Part of a small language model's weights.
Size: width 96, vocabulary 8192, 2.79M parameters.
Architecture: rotary positions, no biases in attention or MLP, normalized queries and keys.
Training: 160M tokens, 4880 steps.
Each number is 500 + 40 x the weight over its row's rms, rounded and kept within 0 to 999. Layers, rows and columns count from 0. Numbers have three digits each. The size before them is the row's rms in percent of the matrix's.

# up: layer 7 MLP up, 256x96, rms 0.123, rows 89-128, columns 0-47
# down: layer 7 MLP down (transposed), 256x96, rms 0.111, rows 89-128, columns 0-47
# gate: layer 7 MLP gate, 256x96, rms 0.137, rows 90-129, columns 0-47
up89 092:471430497523480431455493445579526469478485428521491545516534437526430478512448479507466524501439491551491460519488430512602527536513503515478602
down89 098:499481508536579479620530544518503533570540520468535441532501481524534551559506513555459466528475508482566502433538498539502523452482494485508467
gate90 096:498467457596583538484513464469522512527493446496575471498488445473491522465582521480461490565562477531456482506543486520519487561526474506461444
up90 102:566502503518494411514426557591446523569480505524537532559526466559536519568457518553491518548517553491466486475472526428484395518465507500422492
down90 101:454505581471453491546537520503486567451548524526521528449524475488503415516425404451511456543475423492526461494473592415523513479479508541510530
gate91 096:577520514422530495546447534554506488548413540512427449543598494505504506511483459501498496409557499476488458530520528488497480453472488526489532
up91 100:408542471498478465517510478577629512525517598481492508480548504495507518506496505533576589478456451509506555535502547505486466576489454517498455
down91 103:529534452447499505489514535449482495458445466521470516467524460521460513475521495473531519439503530534507464455504431565522453533534526560477489
gate92 094:466554504531542542499492526529486566517478505559459456492518519498500521497487482487468511466567468587481472448505548490529471556547467455462518
up92 093:481473491439434493513449527469451537468472474475500480503553455538451499558494480542501455594465486450546523522596487527440425466521606544506483
down92 086:442565486593438505504520469463508467440508527520481422509493488470522471458495559481477519422541487538487536460424541515515550467557442486516560
gate93 105:522507529393503554505514490571488526522443568495493428496549468474478540484446434520521540505471478494415499525503514493509471454489518501522539
up93 101:501553435433446481520534482464559495500496484498546538521425488474508488520449556523544500464554484436574557514537541503469537560525523518430475
down93 099:482493491471474490447472533427490532493436501485546505474498513545366441472492527515494494529446462500460438525526501517531433466474523515518583
gate94 096:505448448491580592528504478511546508608485493563471475563489486536461495513480501496489563508478503547485501499515475518482525518452507533430455
up94 096:480517471485522504517474483527494568551462521492452480486463501430421532499477493482516484492504466450406494481469517463589470476578417498570521
down94 101:524525499589559594543483474520497505560478571491446560522535447470510481528472520534522548460538492479508481512496535504538580562527451473548503
gate95 103:441487508523487487471506467572607430532513504535488462436512420512526547446489539504491571508542505438468458502548540500524485471468477534474460
up95 100:476520517537489466470495500508548469601514536460503512484522543549537501507461627536458433476521474448501469504552526448536486513473565494496433
down95 103:541413549592521438545485528490447508545456502520493472557469503471498458449547485496524516410376499442513475431535538474457522464510522452573583
gate96 104:490511549480557530556528485524436591445496489457465503468460542519454430416504474571436562520498462535504527503450457518518502568511504602469509
up96 099:502491473456540472489579497454505449514569529505452480543546524486514463512514556493487493465471481475535547506456477560449561471532484571483497
down96 101:449505487528553492466547497472466551504453505471466512493512503468495465478462641504529481572538527488513437439466553434514450487577468453510502
gate97 108:496488485558490479462547450470552546536501438516493461549493462560497412434458474498539519465478538556501477559434540539562513493546527478505545
up97 098:543432482542527493508506499516570435447469455577423513439518510484511513463494486463473480466560469525510465480521531515499637519477535559476529
down97 103:478485504491506495488452545489580470498476508574511482418523569561522489476572525420544514480478570478538526470526488497548509534532502480510594
gate98 097:497467572500511531550491440445529593503527547565456495528516485468526502489529502485449537482520477505523514452442573463588523524518500447515478
up98 095:526472465571588439524554545573474507504498505519508525524564493387472498443495526453486465488462564506531473501452546480487479560452508501454500
down98 089:558553526476486503500537440425522524483523567476555584490511515553498414528423509447480411570437496513512492512530436552495510515488534480521449
gate99 100:548470445498481512512544560617504535566478467545516434507525476395467471450443501509456480569543460580477453470472492495544498541486497516450479
up99 101:522419463478603417508535531562505495454534523492528484561477505439540519466444542532448411452481495540489512445498573478509524453462502547448468
down99 100:533507523565513531478525538479442448498466525534511487537572525450563524494489544482442496472516440469505424505429459495572469495487446503436536
gate100 103:524514514589478498570460460438559558528513568445397522485501510533444475521495531522491497578524527503452493551463536468522508514565524481501509
up100 102:577508572497496521552452463518486484523509530514479489525485411422486472515488512558537525547552483464479546451467490530557513501519526556520484
down100 103:447495548561458478503536467456509458531586429459469461515553542492457477501500482560489563531455515449439546485477520495472487446392569509423505
gate101 095:508572494486490532534475530539493554565557476455545457526506447503519496474480489457446569549483528440519455465512572521499585501513559484475467
up101 095:453508478434469501530505513440482533513585488464604489543573481480527526530533482523495494562508508473500501435500469498463496471477571432514544
down101 097:468526480482504509476556453510510499507591493444518475475474584492502461492476546473483504546539513542536502486470552529472522512421483465495522
gate102 098:501451444523527505528514512453504511500518513479484477467483517558437453462460451518454425525457463499464554496496516516554514465513501457521477
up102 107:460493451499564528472578485434529480421564421477459490435470469506459457521542444416500550473435448496555508505452500517515503508566473470479482
down102 108:504534499459525483559487422462463461484514522473474479530481495468492474569537454439480458565460436501485533371471523508586534436540554447543532
gate103 090:518559527468499534503448484512453544486516510444478539459561573529460467486484511524515552491470542479509483454522496533482512497457497506498493
up103 099:566485557501553540473477548521487550460542414450506455444483511567489480558491501523490565541448502450571580502536465526451527481501535571538511
down103 097:492555523405510416609474445458474504528506460475467532513477455532477506507448498549436554475509504499481469490461505470505498603483474532490486
gate104 099:436518535495573528440464455493533457486475537489503464471449389481536467527449589568545475429495548466423555455500522425540463548484520528515490
up104 102:463567502415470509510555488537524523495490572521522532433471452509537481545484496487507457523502427494468487468463490499521531575534443436480446
down104 101:473430499540489494491556513502462503507533482448454501563520501472508509420490500430493641494506503515489479496556497532456457519482564546509508
gate105 111:455504496530559541560547557512516481569511489539480512513591448526506507447489524571524453500510482480458459559474507459494544475589444489470510
up105 098:539518555437459472523455439463464518464497536510543475529508471474491540509509460505611547520521541511508535482498514584486583541577463524448544
down105 097:502540479516530484578510444518485512625486471509500513510513481503458523480559517458448457533479565490483425475477519522557501484473453496539440
gate106 108:578474498539503561516476482451500520481492524470486515515474495533532568503529545542492527532527506555579430499490545554526569489499504551455516
up106 100:506462525404539574532528557555541478505509570547433500551568498523504501516457511476454505475522561450530461484491526486523458520464544433533492
down106 098:436510418469504512470515462561450475437557483499472464493465503559517526419511509502493511538481521500510472526513511464545416470462474577503478
gate107 110:489476484630520502536474509529495527555447455574442466450474542517526505448494537492484492478504479467531515462541492502513498468473583591451524
up107 108:561527567544444447481458429497520459516554470487510469538548505450498585506531519571466470493481519504552412554540482459543552523516529481545564
down107 109:472479458461388457564559523541503462510435647580483479401488529543515473510529448471509442494486527483499530468545430529545491525517509511463453
gate108 093:469548490477508578469451432539498605475440502489499540540480499457428447389416489489490579515504551485456493450431536559480505529564444459526455
up108 090:519438482515514551522502615520594461535467551508492433485554592519490481582501533454576477484513477463483502459521525470519481462512571448491494
down108 089:501509485530412544533494529533474502513458559495494464485478510487476529390562497535570474504524524525476535471417529520504563517498531493546544
gate109 098:516545474470500517514472512576519490482416505488513489521538574461428430439397516508549586497490540504510489478480500556461518518513541522564487
up109 095:493506520541485458548524503409459550504525479550475473423576503494502540548495466466541446444555488504488575520602518464497461475573465514492548
down109 093:459440437550434464482515509528495514513502563503566433572522508617456500517529482489497443503503514469543522495449438512488486477425576477508512
gate110 092:530477491582551501516608476515444475461498507512493504476491441516562479404526434502513476498541536517470509526434524419536483503488510497549451
up110 098:528520515465500434445416549475521495557533483586468508465492473444529553470483469460516510522447421503530417506458505522545513504476524429570453
down110 095:531492503454543548430520540530491538491531555506505481611552488567490488579443480501528568479560575543446521496487446491554536491472529446467509
gate111 105:436501550434536450532466462480477551520540432488462479494548460569484504505459488495442557527546469508474503501491447480512550520557471515467587
up111 103:479438519608474490540480496480519514494441525468521515498453474449459432407483489439567545498494571479468443447514551552458475519449463538428426
down111 103:504519481561495500505498547497419504518497528513516490526548460564513501480545565494548415442538463534499576500526488474536543519465487511439526
gate112 095:438482566489539536412560529463551545494477534477547452518535521477505452474541524496488475420395493525492528560527489490465498524487544489457524
up112 097:534473483597522459441534489472528561532460497521499488494500456455446576425561475435431545532461455513486476484528492486574545545473539465470459
down112 099:469414547450565496505536525595542512478480455466507507508504472503410495499559530504557429497459525496440565589493455567466501521506507489569524
gate113 094:483570467524511474450487410523536484563545538458547529554492521513457523530460534573488517500466545558482550529493488541530526427542495445551479
up113 091:505569497491497458493538519490471491476455470437430540499447497538551484504531477464541529583514524482486532498491525641521515481531503464429426
down113 088:485518516550528496587530490522482496457471464618548487517498469482491490470472485488486439513488518480520516537507628466484550488474550496482515
gate114 105:492543449524580514530452481540557579494544445561490380567485547582503507454485487600474493484555510536556548483504562482547545533518449531502540
up114 099:465532528477484542522474465469488486477510528481547541496408473535445503469410521482547498540491534514458550499510562443513467454471526490494523
down114 097:456445441508499455485593435469474582514559516485502500512494501501495472456528539454473474455499501489458467546528459443510469532540535490577519
gate115 099:410472463506549470455509465515486522474503503429457478544500510575536386511492491558467486546436524486488594511501496495497460456560579550513505
up115 098:525514447469497553543520560555530415524500441530596497455500507496536440449559571475594449515490488397518498487515512456496503512488558542581488
down115 098:579387494473499426526521530525474553512474493535525563547514544546514466473476512546492502549382418490495539469480528513489527504508484537514421
gate116 103:400489452493520450548531427509478556500469469557537490475502569506545430460457533558558429495493536467522462535466535551502472448476509490566512
up116 107:490429427538444486538550519522523442565508550500427542515457487500542508488529532489499382416453533499478524528504496529423513460400546472565461
down116 109:540571546504497525476503466528506470461521496450545583526513518484480521534439455478487467569498530476437541507508484509448482623536496467434429
gate117 102:468505508480476537555425521468525440474492476527513451472537507501501516453565423496526549442510430513501545499509527505564564527492544502446477
up117 101:468491392543434482478484511463488493498560463550531526531489448520437508464557494455586514508487460487559576510494503563483487539486513524513480
down117 100:468546499429491543549589485502492503501499551538474535453509508418492509555475537480503520496512472477524469508501565504597510490588445497530486
gate118 102:496476537490480497532433485521470640481480458466449485441506575561481467484440426491468501513422444473473471441484508569529583548455520534441553
up118 101:490509470525521489518513488491532494479497405514523424448502491507424547475517484515479450493518505499465454517463538485467472483462400480505541
down118 099:544547356532494442533388543462544419467525545503490449499515523512552523542561539447507576476477460517478551482478456486557503500574474538471485
gate119 092:564541469500435439556517554489520447470505432544440418472521475511547531534501509526512552472523520527450497482436487465517550491503502563504447
up119 096:522514553482485491485521477416526508438506509556527512533440531501442472536479413461540507504583401559481522464501520517439475553563519465507497
down119 097:486506587481511583490534458563476513510411485530471483548526496532464498523489567440586470498476506523475577552556509559492507520480559498495527
gate120 090:538525412470497462520511597513503615583477533511506513504583526510506489513531499495424505433542552535465547460566490489449520504588435530498541
up120 102:539500428523544447469533498521444494473458499525498519504492563508500534566482502485573574412460489482596462450458500467485480504427470483473532
down120 109:563514504531514493470442472487523536438491471424473540511565485581506500540503572529542479485503501470407513494468489541516482507499593526497467
gate121 097:484537501545546511527564511447520576543496490505487450505473533445480487507567515519449547462524612568461553456521516518464525548527532509444554
up121 095:411621520529554497492542537554554546511526469532498485453432503455559543539554508458494518469481560510471565448537468462531444523507514565480473
down121 096:519437507493481525522473499534461479453473545518497509495590528461508505512479486566499550497399469485547434498461387480507556468468513483535449
gate122 097:566499509499527470476484563501519499519442519518402393534481494534437523497474490506458564499435461522483512455509500505447494546476505521433485
up122 098:492517521447559498425455435550438526448501447481452487505524502536472539553463545532468462585495508524481436495479447448533475579517525593490523
down122 095:522544497494503537474537489536538535513580542460541479561503512506522499572490507488506443457497526422473559508534544498538483523445496503564448
gate123 108:506480469513534492480480491477457502475538391526513421484528503495440536559507486515495545490452428474516443520447492480429495472544469551548556
up123 100:559511481452478495544507477475574487492510531481500545543515489556499487465433539519451557608530464481483491479455527546577434509511486502443467
down123 103:457536520477512451487459499472544494516466456551490498452422474519530474506505519471508562587463513461503413428539475551445543594566557488482477
gate124 103:505482517513512489493523510448466586472526513458606487466475527491470462493474586475463491440499514496499537406575444534533584518485496509458538
up124 109:467546486452449530509525452454457581469535541542494516469510580510405535533479464515469481445539419519576464516528484543477507511443569493478453
down124 108:520500578430540424584527485542516484511502514467521533510500489444533489575476519562468475509461531505460479469515516402527541562521519463487492
gate125 105:493415478516593491528461569500527525528489529477502486496495499541559463467488444457427422555531484459494456513569511490570550500471477498545519
up125 110:528536537498491450498536500595519525476485428520520416521564493471443505485529431538421493419515527485477539516511468466480469532563560511504519
down125 110:524495515577463473569487501427564590549531437519529514501524480561506526488524522482531538545529456443507513514531521505530547461492511544530524
gate126 103:493545562539589496444507561579519484456526412530451528556473461457530427544509519549511498451482518494464486529494553458521464527523596606578492
up126 100:388542485494567596466514508579536513559526490528507539569527480488536461529458490483500451466515535558499486594471489473581521513518548508546509
down126 093:525457480488494449456493496418444489552502455554500547521527583551521504456498471512526461577547428515449536533476434497465501466499450488507567
gate127 105:540485427450500498478518527501539475483491510426416579539489488529498499492483573444475517548495532400509491537571545516511488499555473499549482
up127 099:488580469508510499526544529462516480520560418474485557515476516459538465507578511518596544477479467554519500499561434425548536457582460503538489
down127 098:547436476483541507454465473447534435481496528451490466546487502519480519488564486519471471550574551506471550544572533439479523526527493526468561
gate128 093:502443501527476435472512533545467492472494502529458546503462440545490558482445501540530542451483523563516465489483564454555515529458491519449493
up128 095:448482497498496512486464467518524501523499534484486469489492543566453581467518512519510436488508590555526506498601543515481538577473564487478490
down128 092:526473495466429509520568490547530552503418490429499486573562620505486535563524517531527422538521514477529511469535477486490576526537494514473538
gate129 089:521479502433540486425570512480488530492517506496506515551419543514447457465520610527487548524472519491471476570531541528528461495534527566454486